Weights of a small GPT-style language model, trained from scratch on English Wikipedia.
Size: 11 layers, 2 heads of 64, MLP 768 squared leaky ReLU, vocabulary 1536, 4.69M parameters.
Architecture: RMSNorm before each block, rotary positions, biases on query, key and value, value embeddings.
Each number is 128 + 32 x the weight over its row's rms, rounded and kept within 0 to 255. Layers, rows and columns count from 0. The size above them is the row's rms in percent of the matrix's.

# layer 5 attention output (transposed), 128x160, rms 0.096, rows 61-63, columns 80-159
size [113 107 112]
[[141 128 127 164  73 141 167  68 158 139 119 134 112 119 114 153 137 127 152 110  69 174 108 151 165 141 134 171 117 103 133 135  67 117 153  33 115 115 142 100 107 110  94 149 101 137  81 125 154 105 155 170 132 131 159 114  92 176  96 104 125 108  39 158 132 165 134 121 130 132 112 150 151 180 139 125 101 149  57 123]
 [112 137 103 130 142 123 158 110 168  72 122 108 106 106 118 136 146 100  60 110 101 160 143 156 118  98  52 120 123 130 196 171 140 186 191 157  81 174 106 114 153 131 137 149 105 154 111  88  77  96 119 120 152 150 137 140 149 143 106  73 130  85 111 142  91  93 103 137 134 210 105 123 162 108  88 103  94 124 150  70]
 [ 93 159 121 107 124 132 128 114  82 161  89 156 144 156 115  77 123 160  76 102 167 104 117 119 121 126 114 154 169 155 156 168 126 175 144 113 126 117 141 164  76 161 104 133 130  96 144 104 171 126 170 113 127 146 148 163 124  78 133 159 142 116 162 100 125  82 146 116 108 219 103 181 113 144 110 125 173 157 116  46]]
# layer 5 attention value, 128x160, rms 0.0952, rows 62-63, columns 80-159
size [109 114]
[[154 110 163 167 168 143 125 127 112 113 111  75 139 157  87 174  81 150 171 105  98 132 183 142 158 150  78 132 174 130 130 109 134 136 158 129 154 102 165 138 131 120 102  66 110  85 153 175 115 147 104 112 185 118 127 104 154 100 102  81 131 160 118 158 128 145 218 151  60  95 153 128 142 117 163 140 113 104 150 153]
 [118 129 111 133 173 147 133 135 147 161 109 107 101 131 163 177 138 130 136 129  61 135 175 123  74 146 112 138 107 147 153 124  79 113 126  76  70 130 105 123 177 167 129 138 125  90 206 115  58 157 136 177 167 160 124 140  65 112 143 119 104 128 160 114 152 112 146 137 114  74 170 114 151 100  97 121 205 164 144 135]]
# layer 5 attention query, 128x160, rms 0.0975, rows 64-81, columns 80-159
size [101  88 105  95  99 100  95  88  88  91 102 108  96  92  88  88 106  94]
[[102 167 156 126 115  96 135 124  87 146 104 160 119 147 117 109 120 182  67 126 109  85 142 138 144 103 174 114  93 151 149  91 156 131 123 148 111 130 150 185 120 125  89  91 136  96 192 103 117 143 170 139 218 142 154 115 123 131  95 106 104 187  82 139 119  99 100 128 119  42 146  88 119 142 129  93 172 189 135 169]
 [217 110 105 139 160 124 168 165 152 124 183 167 108 176 135 109  92 133 116 113 134 136  97  99 170  70 126 166 151 116 137 130 135 135 105 137 160 107 140 109 116 122 180 108  80 159 105 148 197  83 120 106 146 136 149 121 115 150 147 154  91 115  73 117 167 124 166 163 128 121 174 183 121 137 139  72  75 140  89 156]
 [150  72 133  95 247 160 123 110 112 152 123 112 116 120 161 123 149  94 164  96 153 173 131 147 107  75 118 169 145 146 166 116 139  83 154 177 145 138 168 123 107 171 140  74  88 146  68 154 131  95 109 176 141 107 133 143 104 144  87 116  93 101 118 136 146  91 130 100 100 114 145 167  83 163 138  66 152  62  58 117]
 [ 80 156  91  72 196 167 117 156 144 147 116 131 117 112 118 194 136  70 120 142  91 117 179 105 163 148  93 154  92 161 142 110 136 120 139 121  99 117  81 116 160 145 107 137 111  65  44 131 112 142  90 116  87 158  76 124 150 147 163 103 171 130 117 121  83 107 143 134 146  90 109 114 116 125 138 160 148 145 155 135]
 [131 120 145 131 109 148 189  99 148  90 115 133 126 166 168 176 128  67  79  88 102 155 130 131  92 118 154 153 151 156 143 142 130 202 124 180  74 190 112 150 142 155 129 128  68 125 178 117 136 114 121 114 168 126 158 158 122  68 121  99 115 128 143 108 137 114 167 115  86 160 100  84 147 150  88 167 117  73  86 112]
 [139 136  92  84 191 108 101 120 147  95 154 139 134 232 143 136 138 160 142  62  75 136 107 153 129 113 113 163 160 134 145 159  77 136  89  59  91 143 122  95 119 143  97 126 110 158  60 146 134  55 131 128 122  88 116 155 126 133 144 146 127 106 201 113 121 129  98  87 109 194 104 118  71 153  93 132 131 108 120 153]
 [105 163 138 111 133 113 124  90 162 117 152 100 125  71 160 130 148 115 151 177 132 108 120 154 169 169 184  77 117 133 115  73  98 165 137  91 143 165 131 128 148 107 164 119 141 105  63 161 153 185 130 126 160 117 156 112 103 126 173 119 133 172 161 187  91 125 118 135  92 163 125 137  92 102 163  97 114 139 120 134]
 [140  99 111  99 135 109 113 149 111 137 153 161  95 142  92 111 157 138 162  61 128 126 112 123 174 127 118  48 130 165  78 115 117 103  88 113  58 109 143 115 157 183 131  85  59 164  90  75  87  95 137 139 133 130 101 134 100 158 142 109 193 112 115 187  85  92 191  91 167 106  83 168 105 130 126 133  42 121 139  90]
 [153 126 100 129 119 164  53  90 135 146 128 166  89 102 112 148 164 131 103 112 125 117 139 121 128 121 216  89 172 121 118 109  96 127  92 144 132 143 137  89 158 131 154  65 171 119 154  79  48 116 136 116 143 108 145 119 124 158 162 161  80 161  93 101  85 104 119 139 179  87 207 102 117 147 121 219 100 170  94 108]
 [188 154 125 125  66 133 114 126  94 134  52 105 104 114 173 138 118 149 144  70 107 152 126 142 142 129 163 203 138 119 101  78  48 118 119 102 147 142 163  98 137 140 119 182 140 117 139 118 110  61 123 132 132 102 148 129 155 168 108 125 151 138  61 134 113 122 140 140 126 151  74 170 119 130 146 155  87 139  86 132]
 [ 68 118 125 119 117 152 149 101 145 125 173 113 138  79 139  57 120 128  77 210 160 111  44 149 134 147 149 122  67 115 142 158 128 103  75 125 110 192 114 111 119 101 125 126 153  85 130 142 148 190 116 112 126 130 133 124 150 119 187 129 104  87 142 130 169 107  93 130 151 122 185 139 138 144  81  59 121 116  78 106]
 [183 145  83 130  50  93 131 120 105 165  86 108  70  81 138 166 170 138 113 147 108 116 146  96 117  95 123 134 196  92 146  89 100  77 118 102 147  45  97 110 119 166 182 118 108 123  85  79  93 119 125 152 132 112 128 154 106 173 128 154 120 175  86 111 121 150 157 121 139 147 128 111 124 160 167 175  97 153 125  92]
 [105 108 107  81  58 140 153 150 133 111 128 104  90 102 151 127  83 148  65 149 164  86 165 114 148  83 140 165  71  73 117 116 105 131  43 128 174 142 125 196  80 100  97 136 125  98 177 126  72 116 118 130 130 145  85 104 140 148 147 137 144  80 142 149 109 113  83 176  53 161 135 137 190 100 118 139  75 119 110 168]
 [134 134  74 193 117 138  96 136 124 117  94 156 136 119 164 139 119  38 149 139 160 137 137  80 142 149 117 128 184  98 123 118 114 112 133 115 119  99 123  87 112 140 154 124 163  68 100 148 132  85 157 173 145 139 145 148  34 109 217 114 136 187 117 166  76  86 129 118 157 145 137 134 165 108 129  86  91 168 150 164]
 [131  54 124 128 169 118 109 121 166 132 160 157 176 194 176 147 166 130 158  93  84 187  90 102 125 122 164 115 159 105 113 177 126 136 194  95  81 104 114 106 208 137 105 132  88 136  98 143  73  75 129 137 140 116 142 137 167 110 118 126 102  97 103 106 128 173 167  97 130 123 119 116  74 187 112 120 157 135 104 103]
 [ 92 159 134 106 135 163 140 111 125 140 142 100 146 179 133  97 145 141  64 126 162 127 133 141  60 140 174 121  60 151 145  90 129 154 126 156 145 142 106 160 185 197  75 134 141 106 174 116  92 136  87  70  66 119 117 142 193 114 140 153 118  92  84 113 163 115 146 145  98  82  69 191  57 153 139 118 126 152  61  65]
 [ 98 144 109 108 138  94 172 137 102 119 157 181  96 121  89 149 180 126  96 228 164  63 145 119 165 121 127 146 133 136 156 145  99 128  90  65  80 158 121  85 123 120 144 107 107 117 127 136 113 133 149 143 155 148 134 121 105 142 104  90  93 213  73 152  62 157  92 138 170 123 160  94 148 131 144 194 154 210 136  86]
 [118 108 130 144 159 142 129  90 154  95 120 149 130  78 134 120 171 127  91 124  56  98 121 100 106 115 153  98 172 135 128 102 111 128 116 122 114  92 129  81  64 152 125  98 132 158 173 105 106 181 110  73 164 170 184 157 162  82 148 130 137  87 110 151 124 137 141 127 112 142  72 124 205 143 134 105 183 148 124 182]]
# layer 5 attention key, 128x160, rms 0.0919, rows 64-80, columns 80-159
size [ 92 104  99 105 106 101  98  93  97  94 109 106 107 101 100 101  99]
[[ 80 130  81 119 139 129 137 116 144  94 178 162 109 174  90 158 164 145 172 139 116 171 136 111  95 135 116 141 107 153 102 115 143 146 149 120 108 107 131 113 140 121 151 100 108 107 130 110 138  87 120 109 110 179 120 163  98  86 116  85 220 138 192 184  62 119 132 141 167 106 126 163 135  92 123  55 117 109  99 160]
 [126 107 132 165 120 123 153 174  95 144 127 112 151 110 100 128 106 109 121 201 126 133 104 121  91 116 123 121  95 186 123  65 125  84 140 113 143 140  91 107 128 163 133 203 180 136 149 150  90 160 114 166 163 127  99 136 117 131 135 107  71 148  84  97 138 134  33 151 151 153 149  90 175 116  50 173 150  87 173 138]
 [179 132 164 127 135  85 122 152 135 139  75 164 134  81 127 153 131 111 166 139 196 118  92 131 203 191 108 140 152  98 131 163  83 134 148 209 141 116 145 125  97 135 122 153 105  83  40 169 131 105 108 147 153 106 134 101 158 224 122 100 120 175 135  88 130 138 149 150 107 153 157 127 123 164 117 104  81 135 147 115]
 [ 88 157  89 120  73 115 128  77 151 104 126 141 104  89 186 133 162 158 207 107 175  86 155 160 149 116 132 103 160 136  72 139 160 113 130  95  59 192 147 146 123  71  93 142  96 133 104 126 211 150 113 152 108 121 215 111  86 152 205 115 130 139 115 140  83 153 145 122 137 110 132 107  87 152 161 146 112 119  61  94]
 [116 154 119 120 156 137 124 190 138  93 130  88 103 106 125 128 114 142 153 171 168 135 138 150 115 160  89 148 179 141 118 142 168  52 189  97 135 157 124 131 141  91 116 156 112 123 112 143 187 129 107 109  93 154 119 134 139 113 133 118 152  86  93 106 175 157 145 171 149 159 163 133 131 166  90 200 111 166 152 160]
 [ 70 148 103 156  94 159  67 111 165 154 161 110 116 103 149 121 106 127 142 189 108 155 190 108 189 186 126 152 112 130 145 109 109 100 153 168  92  80 100 127 154 113 151 143 136 142 143 104  90 145 123 164 154 161 138 138 128 128 158 122 150 150  93 225  94  96 161 164 132  85 118 156 141  73 125 127 110 103 135  41]
 [122 151 191 109 168 123 128 152 125 104 149 105 116 108 116 203 115 125 130  44  66 112 134 127 136 132 165 136  95 143 110  96 142 111 147 125 167 128 154 131  75 176 107  90 214  85 138 116  93  72 153  81 147  93 127  91 115 101 124 143 144 150 115 109 134 112 124 112 131 118 126 119 107 130  84 159 179 149 133 137]
 [149 205 136  91 165 167 182 218 162 166 157  87 135 119 132 109 121 144 103  86 169 128 150 108 171 130 119 130 128 160 171 205 149 137 120 154 164  97 129 173 138 154 102 131  90 154  88 149 157 123 118 125 135 167 120 129 114 142 138 140 118 144 147 101 157 135 147  91  64 160 149 168 130 194 139 161 134 136 175 157]
 [166 116 144 197 126  91  88 133  95 132 166  93 153 120 109 127 168  62 103 113 120 123 152 130  92 156 109 165 106 106 102 108  77 142 136 160 166 119 137 127  87 137 184  90 152 100 173 103 143 155 109  75 102 119 164 151  84  93 130 124 154 156 195 188 110 138 121 121 175 135  98 110 194  94 155 115 177 126 130 108]
 [230  96 129 140  98 106  92 138 141 113 155  69 119 181 165 179  96  20 174 125 141 115 160 141 156 113  98 145 145 162 131 113 128 113 132 198 138 141 111 142 103 100  76 135  93 115 135 126  95  95  81 156  80 131 156 111 154  92 124 131 129 204 166  97 103 141 118 136  85 146 138 101 140 153 144 170 122 162 138  96]
 [ 94 188 197 166 188 117 125  90  89 202  95  86 178  65 128 127 137 128 136 175 154  79 173 106  64 150 113 176 117 126 106  83 174 115 124 132 145 146 163 128 112 182 112 126 179 159 179  96  87 134 132 119 169 114 136 101  98  76 122 182 116 158 108 125 129 129  91  93 172 159 153 143 152 143 144 165 180 142 150 144]
 [163  97 117 154 133 154 118 180  94 128  91  62 149  76 105 166 107  69 132 175 121 163  98 117 155 150  89 146 128 144 169 117  93 138 132 104 143 155  95  96 134 148 125 103 122  86  90 138 126 181  84 142  67 135  50 143  87  85 129  93 121 118  81  97 112 142  90 192  94 145 141 182 133 124 157 177 136 132 128 122]
 [114  91 157 133 202 169 159 129 147 118 120  65 118  90  89 179 110 102 116 140  92  83 106 173 131 100 135 145 126 109 150 107 130 134 162 112 179 154  91 112 102 138 162 100 163 174 128 127  96 141 112 139 144 108  26  82 143 127 121 142 114 146 115  91 152 162 131 106  81 124 113 145 143 135 164 187 138 158 175 197]
 [ 61 172  93 116 190 122 174 122 162 128 118 127 172 145 101 119 116 172 123 106  65 137 111 103 121  91 190 145  90 165 130 127 174 141 157 137  81 106 191 188 135 124 129 105 174 146 165 141 131 118 147 134 233 134 166 117 126 183  99 147 149 137 185 155 148 107  89 131  63  57 162 150 156 109 127 184 155 137 210 178]
 [175  91 154 131  85 119 161 175  77 141 120 225 199 137 126  90 146 169 141 119 151 155 153 147 133 160  96 121 200 151 143 117 110 139 107 109 100 101 158 112 150 141 129 182 131 123 141 109 109 152 141 167  59 143 163 146 134 147 122 149 105 129 105  99 153 150 136 123 142 126 133 145  90 140 138  89 110  61  67 141]
 [144  98 122 169  90 109  70 137 123 122 123  71  96 122 133 132 148  92  87 108 121 103 122 149 158 104 103 135  93 133 150 117  84 140  86 123 150 126  91  96 107 107 175 174  70 120 111 166 150 161 113 103  67 124  77 131 112 100 145 109 119 125  64  97  78 120 118 116 151 203 144 123 124 164 159 156 127 118 115 120]
 [ 96 142  65 111  60 103 140  99 131 138 158 209 159 148 115 147  88 198 118 105  86 183 172 130 126 128 218 104  61 157  95 100 130 101 144 120 101 132 158 138 117 170 110 161 162 127 146 114 117  67 141 137 173 136 149 129 162 130  96 167 157 109 176 104  99 122 125 125 116  84 136 137 116 151  75 171 110 132 147 146]]